Each number is 128 + 32 x the weight over its row's rms, rounded and kept within 0 to 255. Layers, rows and columns count from 0. Numbers have three digits each. The size before them is the row's rms in percent of the matrix's.

# gate: layer 6 MLP gate, 1344x512, rms 0.089, rows 718-734, columns 128-255
# up: layer 6 MLP up, 1344x512, rms 0.0974, rows 718-733, columns 128-255
# down: layer 6 MLP down (transposed), 1344x512, rms 0.0846, rows 718-733, columns 128-255
gate718 103:168115156167154170150110124076161122104134110100154067089140113134109106136134150129124147124171098126096156136094099054123132118104085163138097157133088129157167151100080026215128124115127113173116143113156137169165163130114135133148145186174158134150125090140205162185098138113097108126161120074144150098100151111129075164125108105113116093115098156127132059149193110122174109108115
up718 102:148149111211148161079137095091170129070116159175117159170131119098121109158143133104137113147135115127085087140140122137112117110105134159063112150143083118104059093138147150151111120126205124164042113159085121163155186142153108148115150111158135187107171086149073135135167073127152141131119134173127090090045124132079122138135139137100071147127126118177112145196153088167088123137194
down718 099:155115147123094187133099116116093147130061148120166174117089134123184161121093059160088149103098128174140083103151127098152105098123126128142131098117127128080125104197117133112164172202099097175127071115140166159098166126160199105087087135126126116106099160098113134114064096125160072147086118174122107133058078102130104128077125164138171072122169124152101157098134182104160143095103
gate719 101:111180174146135078145138122162134156099140197103179155143137113139119097189068165089160145138141118153127132145138144184110164119126132107136125070118148123181085110157132113121106150077121125141106163135125140135155136103102149142139184141138116149116078131148130154132076103156160138145182106151189115123084043138181125086090160130164120131115137108141143124109117187122163162154096
up719 104:120141134133117078111196129151150123135094146097144140134174076130089078076095135136158130109083097132119183131154169234087101160146098140087103163160125168104141174107144105105139089124088129111092132124167130191155134188127140114154113111114135122173152148124167169109151146091109108140094129128127097152174135153099105109095131146154127119081130115133063175128133122113105092071078
down719 100:168119157177125128131160182115087139104109136134105152085192151091149100090095106104122159091106198115134123156140155107160176110131102102190165152145151152140144126164175166139096104126117078089089145125136121110139159094154100157106111106143058138145155140166143130156118133075105149109199115161127108119180099099130136124157143173151158096093126073171116143135119122171119190154198
gate720 102:191132104155150205098139177129163160129101154085069118115181094136107181178084148112132072170115105112112121098143143117148170103169138173063131098156154124088127144162162110125111072107110125132081150117131162166109116102137122094105106199080160136103151112169133108112149153161133093113117152194160142125145192122175117156080134116146082103091168125152144178123071085142059189153143
up720 100:099115068141105157121171144089148120137113166109144136110091129161120102139093170088124128131099156074109161152127178065098081145156100133077104102100093098107117129172143197067109038156126079175161143102099109084139121092142113165166106136076142135126158127078154103127108109087156114098116131154090121071075167053095112131122063169117040105103139128112146137142124089114089087130164
down720 102:150104154097121116143121105133154162191106143166113088153084148080102051149079083127116053151109141094117095101189101059116111146114138085149116153121076097086125153141202206068033094119080136139128109080174151140114129093133070115168166069151121176132136124137139166162135124157121112108110132168162110101112140103148159142119099108107135115064100155145092098110112140076151111107090
gate721 102:118098102120100172090151103129137144123158052119041153146181149125039090119089115165093102138164129161162148090102068114187105147143124154065148138045151111167120069080153123139169119137141125108184158123178165131207115166133121151080155126158144185128093101151104160068180094128094111168131156172126083110133190116090107180145063127059135147156166145099152091131138104130074118126122
up721 103:119141129166165099125169108183166146150079171198094106155164107106161118106162098067196135133101113104133146089147124094106119188115195125124136161091130145131112124158095164127135115141161167174117099125107132171132102124153127142094050106127090147148125158157149104122156203107081075157137173110146145099127085194096032085130127133134139225177136145078149160174145115133075117156115
down721 098:141154108096110157084135121176118124157109084133097116123191106108125091154099101122149092102105090183125116110103183173130082142152161109136178119160164144132119138118159162109097132152173090127126211158103150105119182073149110098052137134080124133091156176146147116124066135163157138124140178152080117073130127165083135165225167091100161124158143112130088182066123176142168140164108
gate722 096:092121158118146112093197087080147124120121175156117110201175143173070140121103025135095122125172131157089089169185140173098166194141131126154101153116112075121152150090056167122120134153071152131146152165093157147065174156073120104122183115144131151157180106086105074145183083107168120123129136133152111107113133142095117082114060073140105092188072110089108154163140154153149172137155
up722 100:093113126141150163132133165114161155148128117141146134149131139081083154123122124088128076084050189091104103142129047140140132167104128131091172157165137140103191137141181142159129112089103117129128134122090080134157186123116119096138088074099146183110170126150099104067091148097050092061130107126198145123121123172147146130173090101062145099103080095064152112116142087130140094145115
down722 100:185194103135116120140133125140100132135144110099157050111082100111179147108131120079084145120099096103141110150099119179200102103071105146090103113160107153104150105183172110141124085129101119108096101131135088122132201117155125107150168125099169169063059115077151102107106124119095200179123144123166113174067105146170084202163170102114166132120115102153081073083070152116216148119162
gate723 087:137166097116086105112119196106155107129152155125091150107146122151123148123097129158108179140130122134129162164128068138141096141116133108154168121090075133110118125117099125117131152184094113198129150148103081119164125109160126130121098163068110126113108094157085134121149198141177112158154079094135068142147154117132174126117136147094141138108193104109141101134119155069127123153081
up723 084:151132124143162138150153165117139072056131137130161136091133151175128200142152106129174156142119183173061109105131141142138131132090174070179142108171100113117076114220066084130145148176156190110064145175137166067113167118089123179128154092090125079134153158133128141150136080056185116129093154150144084112141086137149128134112119148142175137085136119147170120097178067123168072126127
down723 091:121149102139160127133105115089087122117144137184108168107079125138137193168118056169178067104156146054136121090084129179138111121086132118211167092042157138129148151142115171101088114120131125179139112092106075152135105116159145081069093128064121167124083164192149120123111147127098162165171132100125097097088111229086212113098094105104130114135171143093101140115167097037082124147133
gate724 096:150105137153143128150114085161121100113112135125133119133060221177209152142059167150089089159126110161096097066093139100170089122131162120119141157104118079137157171142165197097110131134144142137143183152125163088032143103125121088111113118155152110120134100166111095135113104088113149138189133115111122143174155186200100148154110078111167120127117148133112131136127122107107126129152
up724 093:086084124117077141132166159110085115167126086199072069136103069136147166136134089203141110144125174148125125126130123094180153167097096102123072180137090158072136145131064121102135133111102136138126096082066123158111146164121137126172100096158112144098180095119100162105126161099148074113066160093155186160147082147175082166125049201144197146132122124145084093151111090126101098127136
down724 098:124046204166134101130104178157087094137162096094124106141133137153113129151142178169095125164102128130075117091153122144178080131106195146154128096139126138104127105149131139097111146187091126156147095106059143109088150137150092099074075086088121157098133167180151149147102125194057187159102225058153159109165124160181135122098129149178132124163086112114145110170171193067079101114055
gate725 101:138110157153173146133121122145119050126162087146158118162152143092160106096106171113114175162125149128140214120190141116184161126127153220068130156145118155077104147162046126147167119131131094126082091057178116166105180188183142128155150162109085101137109138143159123044147133111097105153142150080140157125181158133048169172090094182149133121105054134158089117097108144172122148121118
up725 096:132108175113153115111113074120093106126138144119102094095126102132169106106100097164156144195165124147145144158125115108102094168132104105129115121119107100132095142180094118136158175058118178139148118075119149128135155193103097153193142128117102113108137130176171122120120106094173115113107092122172057109118163151149214140146136147094162167111166131196081189121145072132077156182046
down725 097:123154116158108108153181085131237062123117173093073095141082089118141154132155128136095115091133134144115091112122055184151069115120133113129156171100149109157198113162142130071019106134155157142143082151125102115141106220164168036122143156152128164156152165122138127135132122070099142133091072176143163111127126097154207149149115135095138125140140115156068068154097126097139162151157
gate726 102:121158096135145138099135139191211102126130097125171157148086150085084094098127129142083089136161113125154165184140155174157100089156136122152107125151061153031160166161150140117137109162152126166154051153174126137178128097154174115141111114110147140125177129131120096160100105143146135097123098136136108101155160112124139146114168094096149118134154129065124110101095094181135098146157
up726 104:126173190154145186099152135138134180124109082122092094097098151154162110108139114130170167112108043151106127107097028157124122144184143144129160081108088095116129071093097089159084136097128122082063152115130106192127197152191145102120055084125060158156115131114113181137121125149078080110102088136154142163151106138127167172131159124156156156101089105170155135149116101137141166149106
down726 105:161142105147100182142155182096141133057113161163137142112148107147069056132123185122119133078183134170143129126092123176152125168114127161071117167114170139116108165166139162180140165154130138136140117106165087141118180123156097125121122126075052085131115090177126146169144167065123098174131135139120113134151140117164177155068186104185119169152098091145202123142157158127125132171087
gate727 107:105121130105128113102122105193051099133168168119115117074181048154208098108093127095128159110073128090143121128190126120113098146148113160124176159130136147128138143089148124152127140124155170125178090130127155094156073113192131152129129114124121085078122105102163078114143073142119033148145119141064179108164133078102116181074158104141141127155170151120128120066101100172152146103119
up727 102:130134152113093088162075103131128097115182134125234074130120084156133141127050160108117152115156095112121142101160137110117116103209113038081043139148116215097123120164123139151144151115175136137113100118079124126064177130048161117105157114170172132149169150167112124145094131106086095162125154135102139168128118154167162084133092128126111090079158131165161102133128151103108112139101
down727 101:108118142163126143092187090103150128070135084117159106098125140139116197097139110126105090125165046115129124128149178145103146137175093108116106147140127137168113147135114138123119084147170167142117128076139109183163125140085145132154096129130150174159128108098089134083126217072103138086103104070012105126178069141128206130142116137162158140119153182112147118091113147119160096148156
gate728 098:067125150127039099146143105136131140120113136067097134168189119138119132128125078165151094128096104167154094119172112124087147129065103133192129170083114128143162095139164087086131140153174111135129121174125159066083088116105177154072107113128158127146131179136102099184152122234127085143109117168093176129177192109084151143178115133178192061156139159141140058112130117148139145182103
up728 099:088096148121133113086093154099110109134169196125129124193108095080122177126145119145104186121139090189136125111096135099159159157137083099102124128112114136079154102146144137203085114165087119060117174078165117172139151140085146131148129107071138155114112097119104132136122090160137133116135161152100115125173087105085147088054139142100134143207116179116072094129065085121152130255114
down728 095:069103110122115110092121149111058132153129125128110100128114100121140063140158136190128167116106132147128060110087135088196164117147096066131142128087117114152065111139125184130147085065058114082112094160089130122175156165143126138112089095119096162193124132163098157148104119139107135098161128135201131133156110168067125116104139165078127145098080131124150106107081067159118147205172
gate729 099:146104082090133123105107127158145099135179106152190155133112105139134111169166111159151143101156051169146118121099118117111128172062100185093119099132214096130086139135088104125067114124115159049128125127074140097131149108045079161070129189137178131089092129131162140119074139181207135095179103139144130123125159083141096162154141080149102131217183181120152141120096184145153138158113
up729 094:169144168079120128129087167091131104148058100135149133138142134130139116117127102102202113095143138149157160100156099122105092134123082082151177083175118185134204137115056154114113108208128151178095117087144148155128128121089134126156174097120166102114117178128095205136169131116128110097188118113110141125130090136154173138118141171114152183100145111193075133068082115205145070084112
down729 096:134086054131098110092094145111159067150124163130118156123126095132086130161113125100152143104121171136126100175081137156106146120063156099095086113068132141140135118136111112103110117113175140117142134154117089123111104132144108169054097094156160150083102120135088081135100183084140142168120128140127120122126115110115049124169147140141152129174128160056156165079143103142126138165135
gate730 099:069131113098184059118121141116106143121089182151151140139147099127174119040137184088100109150103090116090131095102135107129099083087082098139075121122154130096121145162082117116145104082099085136172097172179144144136132111127112184105134091137123061106103145102120124116155126128069137145100165166126120067120113179185154214100176123109124097126088159112132137143163133163113140143136
up730 101:121097141150116113111141156087079183081091216148099078140170175183091127073076109131071123157150159098151142108169102185156122121121120167150130142106143120168103096122121161192164109136133169081122167100162132173127081126099137105135068127199083089200070096111095165107116108125119173133144139174069144188118133127151241094106173160187122115143155140183174112112046089094167151118070
down730 095:115115156103076153141108130141070183139113126155138126180145157077075039188084092164104139128158124124114086153103153149108100182151183102159132156146141104116112142136172126117132098098125160156138129101090141129181119086126137102094122118102086143170167144115170155235106125112125195130169127105111167158119126111042085102166069157179134081143116122129065111114074114100117138129137
gate731 092:136198098135134157157100181208167133160137120158068118097101125135174178128095144117121110111098083155162145125105079134137149144121138123076108097077103136114090083174141098152152107118121188138113175090095159163111058123111087133103127060142202166128138049143121104144125114158191140104166125167081160101114145159157124141137110109129188118128161175126148086120129102206119117105110
up731 105:091184153125097152155178103136080128077175112156134135146121092043117158127084134099112142106127145158180105150128105125121137110154167130123149140122129136116130136157081100182108156132155146136162142135102150122128114099083113149124113102115114186114146121129094114147154055168123089139128167104105099141084127073086150123137113091101079163119132146062176136141146158126081100109135
down731 103:115098164085136099174099100094129145116163092125110139150103102116081087158110179142124123186117121104128074100127142155110112113095162109130126165105108134174115164080098136125155179169124162167176128206182122184120150111144175163131094188083089090142095091128136139084093164122135122081131051152147086140120082134127156117110081097130148150121094140056097139055169067088099167104163
gate732 095:100138117128108155140095149090164141121174106129116066122146131127098115111137132138115141151179154117162107137127066073193192128174131148136118124089116117108100075133136139128129135118120129175141095133113132145163125137121175082123113085167122132155186027151080120197107134141092126175114138163159144071150099137140131118176157119129148201160149097123104090116138172166120166125116
up732 096:102137097171136157087137154111104170058147078090163176139105135116093134133114132101165082201141098150123152102146154204180145105130170114097088141172129169144159120118174116103071116162164110120077169147157185130117141144101117181178138171115152098121160084165147133123137111091132159108043108151166143090157114141139049190126068178118151149075153126114113209149130108145084093099133
down732 093:182088076087120144072109142159163112080106165162122141159167081131121127116139121142086100187079163128132113150136179103140140151123084091143163130149069068139206120083106147191151148061139158185088108151139111163124158111118147092129139178162153115115192065125049154182105112136177100121113099085132160103198186101126197128149121123158134160104070108143176116144108112098145121131163
gate733 099:094165117115170131167170134162107106162105112113093065090129123137091148096112162103142086126189150172079139097139131162135120138132125110087135139132075159158155099143076132182146116096145153169094154110113112157144110070153118126099118144101103065137132155140107148125132157081100116160159133130147129084157177122114054097109116152170091115061158082093154128098134138151117067166155
up733 102:156143127145091110208100146129146123117143128141126134157099116162143093118160164122122089102123121091160073158155150135134178164132096143135170197172107081109105121153174128151122120163179127076201127181092099177094168137140188050129199199152150165088134136132136075177070079087165187150094106123144143134124086156106070132142093161127126130175160120122113129164121116144067157129140
down733 104:179072117106086145185137129145108130101139133103111204090128103142134119158091182161098150136096142193140148136197136116091155118101112124156166129193103128093104118073214109122123094101173116148079116105147114198133108173117136128123132107166141136065096144151089114132120084143073150143166128147080140141190123163118184115159168073136122126126143170180109096196116094148057128074120
gate734 099:096110152172126140106096131100118182115147155099143172112146125119153173180127175126111137159110180159118110123107127117151150094080132160132198141177146140129119125084177135097140086142102111128107126079146146043073077121143152147132113131119085096215128145133133150121129091158156100129076119153123120165174130140127158116140164096085136118063132205144109127154107156170150112155163